{
  "n_layer": 16,
  "d_model": 256,
  "n_head": 8,
  "n_kv_head": 8,
  "head_dim": 64,
  "d_mlp": 1024,
  "vocab_size": 8192,
  "activation": "swiglu",
  "norm": "rmsnorm",
  "norm_place": "pre",
  "norm_eps": 1e-06,
  "positions": "rope",
  "rope_base": 35000.0,
  "rope_fraction": 1.0,
  "qk_norm": false,
  "attn_scale": 0.125,
  "bias": "none",
  "tie_embeddings": true,
  "parallel_block": false,
  "init": "normal",
  "init_std_qkv": 0.0402,
  "init_std_o": 0.00711,
  "init_std_up": 0.0402,
  "init_std_down": 0.00711,
  "optimizer": "muon",
  "lr": 0.0107,
  "lr_mult_down": 3.0,
  "beta1": 0.93,
  "lr_head": 0.00741,
  "grad_clip": 0.5,
  "warmup_steps": 200,
  "schedule": "wsd",
  "decay_fraction": 1.0,
  "decay_shape": "linear",
  "final_lr_fraction": 0.05,
  "batch_tokens": 131072,
  "seq_len": 512,
  "doc_mask": true,
  "train_tokens": 903400000,
  "steps": 6893,
  "dataset": "wikipedia_en"
}
Each number is 200 + 20 x the weight over its row's rms, rounded and kept within 0 to 999. Layers, rows and columns count from 0. The size before them is the row's rms in percent of the matrix's.

# layer 11 MLP down (transposed), 1024x256, rms 0.228, rows 433-451, columns 128-255
104,164,150,234,199,223,195,151,206,231,180,190,227,196,208,214,208,189,157,187,190,207,206,183,200,201,228,224,212,199,166,229,195,211,210,203,212,220,170,172,161,214,194,219,200,200,194,224,202,166,207,206,205,225,173,180,175,210,199,206,184,181,190,190,194,178,210,190,220,209,201,224,195,180,208,181,223,195,179,193,164,161,221,190,194,182,202,236,205,214,204,215,212,217,206,193,211,213,198,206,238,167,222,207,196,205,189,192,187,226,199,209,197,207,177,218,187,205,200,215,192,221,201,191,189,203,203,247,227
098,186,186,159,229,186,206,225,183,179,237,199,195,187,202,209,184,204,202,175,216,191,202,201,187,224,226,235,187,222,217,196,231,169,174,181,209,227,219,159,189,252,189,212,200,196,186,183,234,201,166,207,214,218,226,223,218,190,189,201,236,193,170,178,225,167,162,210,146,194,194,221,193,193,195,182,181,212,214,164,229,215,221,214,180,197,193,157,200,224,219,223,199,223,217,194,205,190,160,170,184,211,219,197,224,166,205,192,193,212,152,211,176,187,161,212,175,211,208,181,217,186,204,179,179,216,200,200,222
099,180,214,172,202,183,194,228,210,195,200,162,203,197,221,185,230,221,205,167,213,193,204,213,171,214,244,204,170,227,206,179,193,203,225,185,207,189,195,219,195,191,251,178,208,223,198,186,211,182,188,220,165,187,193,203,227,193,176,182,210,206,182,162,187,208,215,221,206,203,262,190,201,209,203,210,230,204,203,213,169,196,227,184,199,194,212,242,240,224,167,173,211,183,191,194,227,205,194,185,205,183,198,209,166,204,191,183,205,180,202,235,185,200,196,198,170,181,167,205,235,208,223,178,196,212,169,202,224
098,224,190,185,179,168,220,184,229,236,203,219,200,212,183,206,204,193,226,200,172,214,172,216,216,183,205,186,199,220,209,161,195,170,186,172,199,221,236,198,192,199,196,231,201,222,230,215,204,154,246,190,211,194,213,204,203,177,184,240,202,178,186,206,186,186,202,191,213,209,219,159,209,189,199,219,221,199,205,187,197,203,192,188,188,188,246,229,242,218,170,209,182,221,177,183,214,200,195,178,214,179,172,185,200,215,203,215,232,193,156,173,194,208,207,208,189,217,204,204,198,230,193,191,206,195,182,201,188
092,194,209,211,173,234,189,215,197,228,203,222,210,212,195,202,190,199,189,180,232,199,199,253,205,225,210,186,189,228,189,156,196,209,208,188,233,197,230,200,128,261,194,223,182,176,193,164,225,223,207,226,212,194,222,203,224,201,189,199,217,212,214,210,212,214,214,216,203,201,191,188,198,214,195,188,189,162,226,204,226,228,157,180,208,199,194,214,190,228,183,182,200,213,207,155,236,179,188,247,205,220,177,206,230,165,184,175,175,234,203,180,194,180,178,212,221,204,240,204,175,197,248,180,230,210,210,181,184
101,192,193,220,182,191,219,221,187,206,199,191,190,202,207,190,166,177,212,179,190,191,198,208,186,187,186,221,213,177,161,153,210,199,197,175,189,198,188,240,211,179,236,197,212,195,231,231,177,209,209,235,226,213,198,156,197,194,218,191,197,211,208,176,181,198,230,188,239,214,192,184,215,171,219,223,204,197,207,186,204,213,181,196,205,192,208,197,181,201,192,207,207,196,209,179,180,220,152,210,193,156,229,206,217,218,200,186,207,144,157,162,187,186,206,183,176,191,190,226,212,232,215,206,209,166,233,186,208
094,193,183,237,174,198,174,194,226,196,189,202,184,188,208,204,160,191,228,214,190,217,213,159,230,192,201,214,208,209,194,188,225,186,206,164,227,193,152,187,201,191,185,199,212,210,201,212,192,182,213,200,206,186,189,191,250,224,227,189,238,221,180,187,208,191,196,211,200,191,195,187,207,174,217,184,209,172,191,218,182,195,192,211,181,194,209,191,191,195,170,223,196,199,170,190,209,238,216,210,199,189,246,234,205,174,192,216,204,193,214,192,189,193,220,156,193,161,212,207,239,177,201,189,164,202,189,216,160
097,160,214,185,208,189,164,207,174,185,204,180,191,176,212,194,203,206,227,180,185,185,178,196,215,202,173,165,175,202,212,199,173,188,217,206,250,174,209,166,203,197,253,207,196,171,181,202,186,196,243,202,208,240,224,203,196,224,184,163,209,188,188,173,183,219,195,182,162,225,199,183,195,182,172,197,164,194,210,151,204,172,187,206,212,192,213,246,164,187,205,218,197,176,206,186,173,218,219,212,227,248,189,210,207,190,175,197,201,220,247,210,212,212,204,203,178,195,189,196,199,180,198,190,221,226,199,200,216
099,213,178,209,173,226,218,233,199,211,196,229,189,244,195,215,193,215,171,221,214,197,206,202,214,192,196,179,216,227,205,165,191,189,185,195,211,209,182,231,165,181,232,199,163,216,211,198,212,179,198,194,182,233,202,203,247,226,206,217,196,202,226,197,174,176,178,189,162,185,186,201,203,201,201,211,189,190,201,183,190,206,203,215,211,195,158,230,213,200,239,167,233,203,190,221,239,189,198,239,183,195,216,209,224,216,232,170,191,208,228,166,180,180,195,193,218,197,192,210,219,247,206,174,243,183,219,194,175
097,199,196,208,199,202,176,198,203,213,200,195,166,220,211,191,201,207,222,196,200,210,205,219,224,217,203,207,208,211,219,166,212,201,195,197,224,214,205,205,154,195,179,189,205,181,205,209,189,225,194,162,172,211,215,161,188,191,170,180,236,215,195,199,169,200,225,204,163,193,159,180,205,197,185,196,229,219,228,191,190,189,203,253,221,214,188,172,198,198,197,234,182,165,191,199,224,213,215,261,220,229,202,194,225,183,162,208,198,197,198,166,235,190,210,207,207,190,197,170,198,220,197,188,207,194,179,228,213
099,171,193,209,222,179,211,183,202,172,192,200,208,216,217,202,176,198,219,173,180,192,184,253,223,168,176,200,198,205,208,239,172,221,230,214,211,195,217,177,201,209,190,204,216,204,220,222,208,198,219,180,175,237,203,184,173,230,225,188,203,183,220,226,160,239,177,206,168,184,219,204,184,182,182,240,181,214,206,195,166,230,195,179,200,232,157,217,203,194,218,183,178,204,202,169,191,157,209,172,176,184,199,171,186,207,222,179,222,157,167,208,219,171,200,224,190,218,216,204,179,230,214,224,183,201,189,245,179
105,236,184,199,178,209,185,185,200,208,189,208,188,244,205,210,209,179,200,209,228,177,191,199,236,203,206,173,182,234,185,193,193,196,255,229,187,207,166,216,209,186,204,227,216,186,205,189,204,226,202,217,203,223,201,219,181,228,211,209,209,191,210,212,214,227,180,188,162,204,232,197,201,192,180,210,183,226,229,198,179,197,214,203,221,185,202,217,152,205,175,210,171,225,200,218,215,189,215,158,202,170,191,224,192,224,172,217,211,199,181,199,193,229,190,220,204,180,220,183,224,208,150,169,200,213,203,233,177
102,163,185,204,232,193,161,212,170,186,210,200,174,224,171,163,207,196,233,233,210,219,179,207,206,175,190,190,223,235,223,201,220,170,199,234,229,225,189,184,193,226,201,174,179,183,201,215,203,191,174,170,200,235,162,192,196,200,171,194,187,179,233,193,239,208,185,202,221,191,205,222,166,214,203,194,198,197,189,228,184,177,206,233,207,193,228,225,168,194,203,205,192,213,186,241,199,179,207,188,191,171,214,155,185,183,210,205,181,209,186,223,184,199,202,211,199,171,196,230,169,202,221,198,216,187,186,195,225
101,190,197,234,196,191,210,179,250,197,216,181,207,174,208,246,215,195,194,209,211,165,224,208,212,194,212,218,205,237,180,140,151,147,221,183,205,237,212,203,202,204,177,210,170,143,194,191,186,163,208,180,182,178,211,193,207,176,196,205,194,207,199,178,236,201,205,235,222,228,200,230,172,234,216,159,223,223,210,233,193,206,164,194,208,197,213,189,193,238,227,235,183,229,188,218,190,164,229,182,213,207,209,190,234,215,178,216,190,210,186,189,228,242,203,200,210,211,196,209,197,199,233,223,179,220,212,203,205
096,191,210,200,219,184,172,175,243,199,194,207,184,165,184,192,190,198,246,214,235,170,182,185,184,193,211,180,181,205,222,170,222,242,213,188,191,219,200,182,194,196,193,219,233,211,194,190,219,193,196,246,221,212,201,197,205,195,178,164,180,181,241,188,203,193,187,196,198,179,191,229,184,185,185,216,179,249,189,213,173,173,178,187,200,203,188,214,182,211,173,183,224,192,171,213,205,207,141,196,224,227,193,177,216,248,207,222,221,176,202,213,207,246,184,206,243,221,190,214,210,209,209,243,190,228,229,191,197
094,218,158,192,196,180,167,223,205,193,208,208,196,203,210,200,183,197,200,182,190,224,188,171,221,186,188,207,179,204,191,239,195,186,234,198,186,182,178,188,227,193,193,231,203,221,223,223,200,225,246,213,196,195,220,208,203,208,158,211,165,213,214,179,167,173,184,187,215,172,227,217,216,218,189,215,206,220,224,206,222,197,171,192,194,189,209,227,202,224,226,195,201,222,146,226,214,233,229,211,149,213,192,174,164,187,190,203,189,176,211,206,203,191,186,180,210,192,188,216,176,185,223,240,153,203,185,203,178
096,218,187,199,200,215,184,191,234,237,184,204,219,179,215,203,196,207,189,182,164,187,211,186,226,174,229,191,204,209,224,158,218,210,178,238,204,195,184,184,191,191,173,217,191,214,207,206,213,195,189,184,233,238,185,169,233,210,267,185,229,199,209,194,215,220,185,182,190,211,222,194,196,230,202,254,219,189,210,204,161,173,178,230,197,195,203,172,202,200,204,218,165,228,225,215,196,195,198,210,217,201,213,218,191,214,164,183,182,193,221,229,202,189,220,190,212,188,177,251,227,201,207,215,193,190,202,231,210
106,185,194,235,202,197,185,178,200,184,197,208,174,201,219,187,213,210,180,183,233,234,190,178,186,201,185,201,173,212,167,198,217,202,203,226,209,216,174,190,200,205,165,160,220,203,194,182,203,165,199,224,177,204,209,218,215,194,202,194,225,222,206,201,199,230,206,163,232,188,205,194,184,222,198,198,213,194,207,243,182,191,196,201,180,221,237,194,170,208,188,214,196,207,194,222,178,193,171,206,195,177,164,225,178,245,166,208,194,188,222,196,192,187,226,203,215,196,203,198,192,209,253,152,204,199,210,212,224
099,200,185,160,179,187,229,212,211,149,234,197,191,201,176,187,205,238,211,185,164,187,217,162,192,199,186,211,204,181,198,229,201,198,187,190,192,224,179,209,219,212,216,184,217,189,209,159,194,226,209,182,179,230,221,228,213,178,192,181,186,172,197,164,190,168,219,160,205,159,195,195,219,185,190,254,185,177,204,185,185,234,186,202,201,215,157,219,204,194,191,199,224,188,193,217,198,207,230,215,192,214,194,225,195,195,215,171,184,213,175,205,197,184,184,199,223,174,230,174,180,218,198,199,197,218,195,184,220
# layer 11 MLP gate, 1024x256, rms 0.159, rows 434-451, columns 128-255
097,193,202,208,239,227,214,245,212,171,210,209,215,259,190,207,250,222,203,209,188,190,195,202,203,163,176,174,206,173,218,204,181,205,209,210,184,174,200,247,201,193,237,203,199,177,207,252,182,165,206,216,198,196,167,189,190,200,226,182,195,176,239,218,230,227,224,196,211,201,176,193,222,180,195,221,166,187,215,226,226,207,177,201,190,174,234,238,207,178,191,209,197,208,241,170,188,198,196,218,197,171,191,191,221,222,193,214,210,202,211,191,191,210,225,195,197,171,181,204,177,203,179,237,193,190,204,219,180
103,217,220,228,200,201,213,192,206,183,162,220,192,212,221,225,182,218,179,170,173,206,188,163,196,198,212,203,188,211,223,154,236,208,165,218,215,183,181,217,197,207,180,194,125,208,219,219,186,165,199,185,211,204,163,185,215,221,175,153,190,197,239,200,226,181,209,215,235,190,207,143,202,166,214,194,186,199,214,175,163,200,217,193,208,205,197,223,199,177,199,223,185,195,204,203,208,231,208,201,179,173,158,193,208,184,191,188,193,187,202,216,215,214,183,193,219,231,193,200,190,187,217,221,200,203,192,163,191
095,185,225,201,194,202,151,192,189,205,201,173,189,203,225,180,222,199,173,211,203,169,162,194,209,203,201,225,174,165,194,158,250,203,212,195,189,172,188,210,212,208,200,216,204,182,187,194,165,206,217,212,195,218,184,217,198,210,174,230,179,216,202,188,227,191,177,199,211,202,205,203,196,178,182,186,184,211,230,217,227,231,196,205,187,222,218,193,187,190,226,189,196,232,210,175,184,198,163,184,198,190,237,224,194,208,200,210,193,199,179,187,225,214,201,202,206,199,206,204,195,209,211,187,209,224,219,220,223
097,208,185,239,227,200,174,201,202,193,186,198,187,189,179,230,179,174,209,205,208,210,192,205,225,183,196,170,261,187,218,200,210,182,200,210,195,211,202,220,210,246,183,177,206,222,212,193,216,171,224,197,174,194,190,225,237,178,230,211,191,201,245,160,183,186,201,204,190,236,215,260,207,188,229,222,173,241,191,189,196,173,208,205,200,179,168,205,213,197,193,210,204,154,177,197,164,209,163,182,153,208,191,206,178,200,203,234,201,185,187,214,185,185,211,183,198,206,191,202,209,189,158,201,140,178,215,173,170
115,242,199,179,165,207,229,228,186,171,195,203,218,211,207,184,174,173,201,196,224,177,167,197,194,201,148,220,173,197,231,186,199,190,182,158,181,205,195,204,192,208,193,185,185,211,198,214,195,212,192,208,160,214,225,243,184,189,218,224,226,185,186,186,219,202,221,198,209,177,212,223,195,184,210,207,238,171,193,223,210,172,181,203,172,179,196,156,199,191,240,216,208,173,195,200,208,205,198,207,198,167,177,191,196,178,211,199,165,217,208,205,221,213,196,188,184,207,217,179,169,202,230,168,168,203,198,201,187
095,203,207,229,238,187,200,198,209,206,163,212,210,190,201,206,224,201,200,160,210,214,215,184,231,195,174,181,194,172,205,222,205,197,203,190,224,171,203,233,192,234,221,190,203,181,184,189,184,184,199,215,196,222,159,188,213,227,186,196,202,182,198,220,201,211,205,207,199,177,176,178,213,166,201,184,173,196,185,167,184,193,219,214,181,209,187,188,214,178,201,222,194,242,194,197,174,202,219,165,193,218,197,191,197,194,210,198,207,212,184,197,222,199,196,226,239,217,213,213,209,188,191,193,221,159,210,190,214
100,224,185,200,223,190,187,180,226,180,213,173,222,205,223,180,204,229,205,200,197,179,213,170,132,216,226,178,197,202,251,156,229,170,203,215,214,205,214,200,199,192,208,218,177,219,210,219,189,219,206,193,215,178,193,160,194,196,185,217,182,225,200,168,213,223,212,185,203,160,201,183,193,199,189,202,186,174,202,197,159,182,149,182,226,199,209,206,210,247,198,167,178,215,189,214,206,198,210,235,222,171,216,169,188,230,189,196,202,209,207,202,167,201,184,225,187,229,172,169,222,204,204,186,207,181,210,179,230
099,207,193,208,205,208,189,188,243,204,186,201,210,226,192,201,192,208,212,207,196,214,186,191,171,217,224,206,202,218,190,217,225,207,199,186,180,180,180,212,167,201,206,164,195,197,187,200,193,198,199,184,222,172,223,198,195,221,211,203,213,163,215,182,223,180,227,189,177,195,191,242,209,204,183,198,210,218,166,172,181,176,152,198,195,199,187,149,204,183,195,204,238,211,194,225,209,207,231,210,181,194,212,204,213,207,223,241,235,194,192,187,185,254,181,191,209,183,191,197,224,217,186,188,199,159,202,205,201
100,176,184,176,207,165,202,174,205,218,168,193,206,219,175,198,199,190,167,204,224,184,191,183,197,197,178,244,199,203,193,184,210,210,194,196,214,188,183,187,208,193,205,226,183,237,189,205,199,193,159,216,184,221,216,216,172,220,193,206,234,196,200,199,211,154,195,226,224,225,181,194,183,197,193,223,236,175,198,193,203,191,208,184,166,203,240,183,253,195,195,199,169,224,180,215,239,214,206,201,202,219,182,230,230,216,205,185,198,221,215,145,231,219,177,195,206,213,206,209,196,201,197,212,216,183,200,209,240
104,205,184,226,241,193,216,247,223,227,208,195,205,197,195,233,209,210,198,220,206,208,156,174,206,206,202,204,247,200,214,219,189,188,195,177,210,219,206,196,192,207,209,178,193,206,202,207,196,178,168,193,201,218,231,199,183,200,194,187,223,208,202,194,196,216,205,184,205,193,181,242,226,226,228,217,214,209,225,175,188,211,193,188,202,192,234,203,229,209,214,160,199,170,223,193,216,227,238,215,177,212,176,247,156,170,170,203,219,238,189,215,211,183,264,208,193,181,213,213,188,213,233,229,216,209,210,227,212
108,207,195,259,193,214,218,206,204,161,182,181,208,170,189,211,165,201,173,215,192,215,181,217,174,175,204,218,206,185,198,160,152,218,190,221,177,192,184,196,205,196,157,188,187,180,244,169,192,196,205,173,222,176,211,192,220,201,188,212,202,191,195,216,218,187,192,200,194,203,229,204,219,172,197,200,194,188,202,200,192,172,199,207,192,189,190,173,208,222,181,219,227,206,194,234,211,229,203,198,189,188,236,183,167,167,223,230,206,205,169,188,213,216,179,208,204,210,231,227,214,220,186,180,202,211,172,240,213
104,168,175,193,214,235,229,193,183,194,203,221,185,178,181,221,198,178,178,177,228,217,197,226,222,197,194,230,171,185,176,212,171,211,190,190,161,188,223,202,156,196,228,223,246,229,192,173,233,216,198,209,226,189,210,213,217,191,200,218,168,192,219,231,231,227,200,198,194,224,181,211,211,231,202,228,227,191,189,197,211,191,211,209,174,226,216,180,193,204,198,229,208,229,191,177,191,171,192,182,202,168,205,172,221,217,232,171,231,186,227,206,146,235,167,169,222,209,212,225,205,190,238,201,209,203,167,202,214
096,230,213,216,211,179,232,185,169,212,196,228,197,220,202,218,223,205,213,171,200,217,171,201,192,193,199,214,191,222,198,225,213,199,186,177,205,193,189,212,191,189,203,198,214,262,182,203,202,174,182,212,221,212,236,222,177,221,222,224,225,182,192,199,185,220,226,180,181,173,191,181,184,180,219,222,210,197,228,177,170,185,191,167,185,204,204,214,221,198,212,186,178,211,230,218,224,186,219,216,180,189,165,201,180,170,197,227,215,189,178,207,204,201,198,192,214,214,183,196,157,186,197,230,203,221,185,224,222
100,222,175,208,187,195,220,199,182,210,153,198,208,195,215,202,157,238,229,192,215,211,192,179,219,201,207,240,183,218,209,206,185,214,213,184,172,183,174,164,210,194,218,231,144,178,211,169,184,209,184,189,199,191,172,173,202,234,175,179,210,170,180,217,181,213,197,187,213,222,212,238,201,201,186,197,211,215,201,203,203,200,204,214,206,188,204,195,246,218,221,190,188,228,222,223,206,195,207,194,203,233,220,183,172,220,214,195,196,186,235,189,185,240,238,230,213,205,207,200,166,206,214,216,195,173,204,195,190
097,187,205,223,195,217,227,166,173,231,193,202,207,211,181,199,213,193,210,252,197,169,209,222,204,226,218,172,172,201,210,184,229,218,197,188,194,183,221,166,206,194,228,168,198,187,224,224,186,184,191,196,211,233,202,200,180,224,214,173,198,216,177,159,207,230,235,220,216,202,168,177,214,204,196,204,189,225,177,197,181,192,236,249,188,242,218,201,232,202,186,176,205,217,212,207,190,202,199,189,199,167,201,236,208,246,220,173,214,210,218,194,218,202,220,193,195,203,192,212,202,199,197,224,209,167,224,224,176
103,248,234,216,208,216,205,217,207,210,196,229,229,205,199,204,215,214,192,202,140,190,238,194,193,177,220,211,168,243,188,161,203,197,168,212,190,191,222,210,205,215,216,209,186,166,229,215,211,210,139,200,185,222,220,174,178,202,174,210,206,207,246,195,212,184,211,208,170,212,165,220,214,240,178,203,199,204,197,211,177,208,198,185,172,176,204,148,203,196,225,209,221,240,233,210,196,189,220,212,187,203,188,216,181,205,182,220,226,208,234,190,192,197,203,217,217,197,208,218,202,217,200,198,187,179,186,197,205
101,220,205,227,197,212,231,209,196,233,169,192,187,196,174,213,189,170,174,193,210,226,223,166,196,191,178,182,176,190,182,192,206,218,208,179,214,201,193,201,170,189,237,212,234,226,213,222,173,162,182,197,198,213,198,208,208,201,191,221,222,199,170,195,219,211,192,181,192,187,234,233,213,236,187,194,191,184,151,250,190,192,179,231,219,229,188,220,209,217,225,160,215,223,207,176,191,217,202,211,235,218,212,199,154,210,226,212,189,195,215,202,195,203,187,202,188,230,179,229,212,173,182,186,192,187,224,202,199
100,179,219,169,198,195,187,202,216,196,213,189,203,200,183,196,164,195,201,231,226,198,157,206,168,195,226,200,181,192,195,199,226,191,179,191,222,227,179,191,207,208,243,182,198,210,196,177,161,215,213,193,205,233,172,194,197,184,186,193,186,173,219,210,166,225,179,212,217,212,210,193,210,187,165,155,204,184,218,237,209,160,219,189,233,164,202,217,241,201,204,235,196,203,202,196,211,196,230,197,193,209,239,207,169,169,199,203,178,190,188,185,168,246,213,206,205,187,207,222,168,205,208,171,202,198,208,234,174
# layer 11 MLP up, 1024x256, rms 0.153, rows 434-451, columns 128-255
101,189,190,215,204,227,213,194,232,197,160,185,205,199,231,182,220,188,173,204,212,161,190,254,241,163,200,200,193,182,191,199,162,224,203,200,237,224,234,209,175,192,169,228,249,217,210,230,244,196,203,238,167,203,182,183,189,209,196,217,190,191,223,215,188,177,225,200,216,215,167,237,175,238,162,194,185,206,195,212,217,182,199,211,209,214,195,202,197,211,202,223,217,243,169,169,214,214,164,225,199,215,211,187,207,224,191,197,189,230,209,207,229,211,196,248,196,205,171,186,204,207,172,230,207,163,191,197,186
102,238,202,203,199,213,207,208,227,228,201,174,197,190,176,175,212,192,208,162,180,207,206,183,199,213,218,186,247,181,208,193,190,181,208,193,191,190,214,186,203,206,191,209,196,230,184,201,172,206,173,202,180,180,184,218,196,171,211,198,203,188,188,199,232,211,216,232,223,240,207,229,177,198,194,197,204,187,190,187,187,203,196,208,187,234,212,201,245,176,167,180,194,220,237,235,254,182,217,200,209,203,193,205,165,213,206,225,208,164,169,214,145,203,212,218,174,171,219,206,206,233,165,158,214,230,195,192,182
098,250,209,233,165,203,205,182,213,187,179,231,212,195,193,212,179,207,199,160,190,197,147,178,201,189,200,195,231,204,200,223,202,227,198,184,175,189,216,211,188,213,169,192,143,234,200,219,186,223,200,170,187,173,210,195,187,187,210,194,211,185,196,202,202,187,183,195,204,217,205,220,178,226,195,213,210,204,206,172,215,194,229,205,214,227,217,198,171,198,203,234,198,207,175,181,194,196,233,201,223,224,191,182,157,198,175,215,199,198,201,196,176,179,204,204,212,181,193,151,176,182,228,232,187,236,183,197,182
091,221,179,202,176,209,195,181,194,163,207,195,214,209,227,182,234,193,213,188,217,170,207,198,233,229,188,197,215,213,192,210,179,182,187,208,176,193,193,191,188,175,193,216,190,186,216,185,157,197,183,184,213,217,194,172,184,183,210,204,207,198,187,199,228,182,193,204,216,213,165,169,204,231,193,224,238,197,214,193,189,228,191,186,170,211,226,223,211,210,238,201,237,168,239,216,226,172,239,232,232,202,223,194,198,209,225,199,152,190,179,200,203,199,209,195,220,163,190,229,191,247,232,204,220,221,215,202,170
112,178,202,216,215,194,213,156,224,198,222,190,226,209,184,224,183,229,186,210,155,183,230,180,189,182,234,178,220,214,166,191,215,201,183,216,218,183,226,236,230,228,176,227,198,161,212,237,185,200,187,203,225,214,169,200,212,225,198,187,215,222,198,184,206,220,210,184,181,228,198,176,186,200,194,226,206,200,218,204,203,185,227,186,212,218,206,213,206,172,166,159,207,211,207,186,217,203,215,175,181,213,204,218,193,237,190,211,184,160,170,217,170,200,212,210,238,199,182,218,263,227,158,187,172,195,209,163,205
096,181,190,183,201,202,192,231,173,225,219,208,213,174,193,180,199,199,159,196,185,193,168,183,211,189,231,223,215,159,230,191,230,214,198,183,196,199,203,214,205,177,213,199,219,192,172,224,191,177,180,170,151,192,176,202,209,235,187,182,209,210,219,187,198,183,207,209,182,226,202,186,176,190,184,219,208,221,198,195,199,213,158,221,170,225,175,185,176,209,190,178,215,175,226,179,209,198,159,167,177,218,193,200,220,202,215,188,223,255,200,208,242,217,212,191,201,246,202,205,193,211,200,208,239,203,220,215,214
098,173,199,219,199,219,202,225,179,187,176,187,177,223,222,201,200,194,196,217,207,191,194,193,212,213,170,226,208,208,192,183,220,193,200,200,229,200,202,148,218,221,228,196,190,181,192,190,213,208,210,224,218,184,189,227,171,181,164,145,205,212,206,199,187,214,197,217,202,221,192,229,170,218,208,200,192,190,196,193,216,205,149,164,184,221,178,175,213,171,229,211,166,191,178,194,210,233,214,165,185,237,205,191,226,199,177,220,221,188,208,177,182,225,195,207,217,192,154,187,230,202,218,191,214,213,200,215,198
103,210,211,207,186,160,177,215,156,181,211,156,197,200,213,211,228,232,192,186,176,220,219,179,217,179,172,245,199,233,203,203,184,167,197,194,180,186,173,188,193,196,222,234,175,201,184,210,201,183,187,182,214,244,181,195,163,181,242,191,259,241,215,186,199,179,217,192,188,168,163,202,206,181,197,197,172,164,236,184,185,191,229,222,195,159,172,173,184,195,188,240,190,199,223,215,188,168,170,183,204,208,194,180,195,214,224,203,197,208,198,191,238,201,219,184,216,199,218,215,217,206,208,219,199,174,193,247,186
105,179,199,197,197,195,203,206,231,202,229,176,216,218,214,197,175,240,181,229,214,210,209,234,202,195,199,183,213,205,202,226,217,199,246,205,206,194,206,222,210,194,200,208,177,210,191,172,231,164,168,205,197,200,221,194,202,206,238,207,224,220,223,167,189,205,201,199,194,195,175,206,192,234,198,217,201,159,158,199,228,201,186,190,192,172,209,204,180,235,212,167,202,236,182,192,201,223,198,201,188,205,202,208,213,196,198,192,175,233,234,165,178,210,157,227,198,199,190,218,187,197,233,173,283,224,239,193,211
099,187,207,209,171,195,183,183,205,220,193,199,175,203,206,256,166,209,169,212,216,192,203,214,209,172,176,195,210,203,227,172,206,170,183,214,146,211,189,161,220,176,190,184,189,219,246,199,212,201,207,191,175,187,207,178,181,213,202,201,175,189,171,227,193,178,224,166,204,227,223,188,198,165,214,205,204,205,191,199,184,217,206,180,216,212,152,153,214,235,197,198,180,188,218,191,219,213,163,219,191,186,209,206,213,190,233,233,203,198,196,179,204,215,193,206,229,211,212,196,200,205,222,203,268,204,170,206,207
107,183,197,217,216,185,217,179,206,220,196,209,167,207,222,243,228,197,215,168,191,183,220,181,169,177,203,202,193,212,217,206,206,201,220,212,170,183,173,200,216,183,200,225,232,181,166,199,236,197,220,217,192,228,171,215,215,192,197,188,231,180,209,213,184,209,186,217,197,151,212,188,181,207,186,194,213,196,221,155,175,201,195,213,147,168,184,160,197,179,217,217,182,219,200,199,201,193,211,166,207,219,234,163,208,238,143,220,203,185,173,170,207,218,183,176,185,172,235,211,214,178,216,203,180,214,249,193,202
100,200,237,218,195,174,187,203,211,183,198,191,150,176,212,198,196,230,184,185,190,200,232,173,200,180,222,212,183,195,196,186,188,177,170,225,170,202,236,179,205,203,190,196,151,198,190,174,179,173,154,196,220,181,183,192,253,240,189,231,161,164,180,205,233,231,189,222,222,219,193,204,217,180,199,202,162,165,187,206,217,195,200,237,209,209,179,220,207,183,193,192,220,168,192,195,208,204,205,227,212,203,203,200,236,227,197,225,201,215,184,191,175,177,252,173,207,191,200,201,166,214,183,192,215,195,209,207,174
095,192,198,186,198,205,171,201,205,207,204,186,201,169,183,207,179,208,199,242,175,211,173,181,213,188,220,173,197,184,186,191,186,181,166,225,203,228,210,208,161,208,224,239,182,181,180,184,162,196,172,216,230,210,189,193,200,185,192,172,221,225,186,174,217,200,177,223,211,191,224,196,177,252,174,188,218,229,227,173,205,204,210,208,203,173,222,203,174,209,197,236,224,163,180,207,226,196,185,227,220,198,189,204,213,181,194,220,182,191,208,200,210,234,206,182,165,227,181,187,204,197,224,190,214,179,164,194,197
102,186,197,184,185,208,213,192,197,155,260,186,165,165,187,168,179,222,181,173,205,224,230,206,193,203,223,242,196,207,188,203,215,200,217,213,211,211,220,196,184,182,198,195,188,185,200,181,221,189,221,218,183,218,215,234,189,228,229,204,259,209,224,234,197,161,225,202,208,222,193,203,204,204,204,184,188,197,189,203,193,197,213,205,186,199,194,198,206,208,192,216,199,209,228,186,186,220,163,190,211,226,207,188,210,156,180,204,188,228,226,203,191,180,192,190,194,199,212,234,200,241,189,163,187,185,163,204,220
094,154,214,179,243,211,242,201,192,186,180,187,158,200,214,185,202,191,225,176,202,191,211,215,223,222,192,202,204,205,199,181,223,241,205,197,193,189,185,173,196,223,184,202,218,181,208,187,189,214,221,229,249,209,190,182,222,181,226,224,220,174,187,207,220,192,225,239,191,226,193,177,173,198,191,189,191,207,209,174,223,233,185,190,214,184,218,207,222,192,214,180,222,204,213,157,208,199,203,190,207,215,211,176,209,195,194,206,211,218,180,218,189,192,239,190,189,197,233,196,188,235,197,177,220,240,208,194,177
094,195,197,184,193,233,213,191,221,178,172,185,221,194,175,217,223,170,205,189,169,201,184,210,226,173,224,212,184,200,235,194,191,181,217,167,183,185,221,206,209,185,190,214,214,211,198,209,194,180,203,183,193,182,183,239,185,200,229,229,232,217,174,206,225,194,237,173,198,213,193,195,209,154,187,183,199,206,247,200,178,241,236,188,238,232,186,208,226,203,175,209,193,203,208,181,203,216,206,174,206,166,232,202,185,176,168,186,190,230,175,188,162,194,181,175,195,207,184,179,180,184,226,189,161,218,214,212,183
098,191,207,179,209,201,224,211,188,211,187,212,234,191,184,169,218,230,224,224,215,185,224,203,213,182,181,207,175,216,150,201,206,185,185,192,217,207,181,153,222,215,210,191,224,239,187,231,202,205,202,176,184,238,204,160,196,206,176,151,210,192,189,220,218,191,186,202,197,174,190,214,233,215,143,196,206,199,199,229,195,187,206,177,199,216,211,208,195,217,186,198,195,213,228,186,188,181,208,200,172,194,205,220,229,206,179,213,180,200,238,221,197,185,215,224,189,191,204,187,182,173,197,166,194,213,231,210,241
101,228,198,229,234,211,208,164,202,164,205,234,215,222,202,219,225,203,166,201,169,181,205,211,224,231,190,204,211,192,188,236,201,169,175,218,170,174,177,179,192,215,237,215,193,188,180,203,224,185,221,178,208,208,214,194,205,195,198,179,176,184,156,216,203,199,189,210,160,185,184,192,223,185,203,222,173,184,168,231,190,195,179,170,212,195,199,212,241,192,181,196,154,206,186,213,202,184,181,177,195,220,196,244,190,193,228,190,162,161,196,207,174,187,202,190,193,211,219,205,187,195,198,240,177,216,206,207,216